Weights of a small GPT-style language model, trained from scratch on English Wikipedia.
Size: 8 layers, 5 heads of 64, MLP 1280 tanh GELU.
Each number is 50 + 10 x the weight over its row's rms, rounded and kept within 0 to 99. Layers, rows and columns count from 0. The size before them is the row's rms in percent of the matrix's.

# down: layer 2 MLP down (transposed), 1280x320, rms 0.0848, rows 125-128, columns 0-159
# up: layer 2 MLP up, 1280x320, rms 0.0878, rows 126-129, columns 0-159
down125 076:41 48 42 40 26 62 33 55 51 52 48 64 40 52 48 43 49 35 62 44 49 49 64 57 31 52 36 47 52 48 32 57 51 50 50 50 17 28 38 58 66 63 52 55 68 57 43 55 28 56 57 37 53 46 47 48 53 63 45 36 67 47 52 53 58 54 39 50 70 40 32 42 55 52 42 48 52 47 56 54 47 50 43 61 57 59 52 60 46 49 60 59 62 36 54 58 59 52 54 45 52 50 49 35 48 44 40 57 46 64 55 43 50 49 47 74 48 45 54 51 64 49 48 56 56 61 46 73 61 60 73 30 38 24 59 52 60 49 63 53 42 57 50 47 48 49 51 44 47 47 57 52 61 56 44 36 68 36 46 39
up126 066:43 46 62 63 52 47 50 56 61 45 34 51 45 58 55 46 45 50 59 41 48 47 62 43 46 32 62 44 63 50 31 76 54 47 61 33 62 68 64 50 29 45 64 53 64 49 30 57 37 48 39 69 61 52 47 56 50 56 42 42 56 54 38 68 38 55 54 40 50 45 31 46 35 39 52 35 56 63 55 48 57 38 52 47 37 44 35 48 38 66 58 50 57 51 62 58 64 45 57 50 49 43 45 53 46 44 54 65 62 56 40 37 49 60 51 49 42 42 57 63 43 50 54 47 53 51 59 45 47 60 36 58 35 58 57 57 53 56 44 54 45 56 67 65 65 50 49 65 41 50 61 26 45 48 42 56 44 46 59 50
down126 096:55 55 51 52 55 48 53 38 53 50 35 55 48 51 50 57 51 53 67 34 53 66 58 36 49 44 68 40 42 63 39 71 54 47 59 48 53 64 44 55 48 56 60 49 66 55 40 52 40 50 53 63 50 57 53 60 54 62 39 59 77 57 52 59 45 65 50 44 44 44 35 39 37 49 59 50 59 61 53 36 56 38 50 39 43 60 41 55 53 51 57 28 50 57 51 72 61 50 41 46 36 50 53 55 50 61 42 74 47 67 34 36 61 59 60 56 49 46 42 42 39 45 68 50 71 39 53 53 37 40 53 52 30 69 39 67 49 49 34 57 52 64 44 58 49 58 48 69 44 46 67 42 49 51 42 55 54 57 54 40
up127 082:42 39 56 33 47 47 43 48 44 51 41 53 46 58 61 50 48 46 45 39 60 48 62 61 38 67 54 53 61 44 46 56 47 51 39 57 52 49 49 42 45 55 39 45 41 48 52 43 54 43 50 44 51 51 59 43 45 60 60 76 49 51 66 58 52 43 39 41 48 71 34 47 39 65 60 22 37 35 41 61 61 38 37 55 58 55 42 43 44 35 58 31 50 43 51 54 52 80 34 50 62 34 38 69 62 66 57 47 67 56 46 45 58 35 49 49 55 55 58 58 48 43 57 45 66 52 33 38 61 53 46 32 39 40 55 59 37 69 55 19 33 52 46 43 54 49 54 50 60 59 39 51 61 45 60 46 64 51 31 37
down127 093:51 43 41 46 58 48 56 53 54 65 38 58 51 70 55 48 41 44 35 41 54 33 56 45 37 46 50 49 69 44 48 64 69 50 57 58 44 45 61 48 62 54 35 49 53 44 54 48 63 45 53 47 50 58 63 56 47 51 40 44 52 50 47 45 51 28 43 56 57 52 32 40 67 58 38 42 65 47 38 65 43 52 53 58 40 55 43 59 43 53 52 34 63 47 52 60 57 52 39 50 41 48 55 50 54 53 48 40 62 52 51 42 47 39 66 53 55 59 60 54 44 58 60 47 60 37 48 62 54 63 49 55 70 71 60 54 62 56 57 48 66 43 59 44 70 34 49 49 47 43 48 46 52 53 31 61 38 40 62 49
up128 105:65 53 46 63 54 49 43 55 55 36 48 63 35 31 68 55 43 49 55 24 57 29 50 51 43 44 57 37 55 62 62 39 46 49 54 41 35 52 45 53 63 39 34 57 53 37 52 74 42 56 45 56 35 40 52 50 47 43 42 50 48 43 45 53 64 50 40 42 71 53 31 54 38 53 26 36 60 62 33 48 41 51 61 62 44 34 61 51 50 68 39 61 36 47 49 62 58 46 52 51 33 59 44 57 55 50 45 39 39 46 60 43 54 52 61 42 49 45 70 51 49 50 67 43 32 43 50 49 57 59 45 40 56 46 49 45 35 46 64 40 55 65 47 56 34 43 45 65 36 56 48 47 53 59 40 46 59 54 59 53
down128 096:46 68 56 49 42 71 45 51 57 54 55 48 38 53 50 53 58 43 43 50 23 53 33 42 43 62 41 60 36 45 54 52 50 53 47 60 48 50 50 52 35 34 50 46 42 41 56 57 63 60 33 49 46 63 59 36 25 42 68 58 33 33 56 34 38 56 61 38 54 59 68 55 43 58 60 42 49 53 38 38 45 59 52 64 50 61 56 43 40 51 44 52 47 62 46 29 33 43 44 53 35 48 33 43 52 57 43 53 63 38 43 55 48 54 49 49 49 61 53 66 45 52 55 58 55 35 48 48 56 67 49 61 44 29 29 59 46 53 51 58 51 52 68 55 52 49 63 41 40 59 51 53 53 50 57 37 41 58 37 46
up129 095:51 52 49 51 50 43 55 51 39 56 59 48 59 49 40 51 42 62 72 51 53 51 51 47 55 36 46 34 47 54 29 36 48 48 53 45 52 42 55 62 52 51 49 66 43 67 43 76 54 59 51 58 69 50 47 45 58 53 39 66 45 51 55 56 47 54 55 38 58 53 59 42 36 42 38 33 55 59 44 29 57 59 50 48 50 56 40 54 54 65 42 50 54 46 29 53 37 46 37 59 51 41 36 48 55 40 39 50 49 41 41 45 65 55 64 36 34 68 43 34 35 42 53 34 50 48 61 53 48 57 60 45 29 46 47 70 52 39 60 64 49 49 44 37 60 40 48 61 61 67 67 47 38 56 57 47 46 36 65 49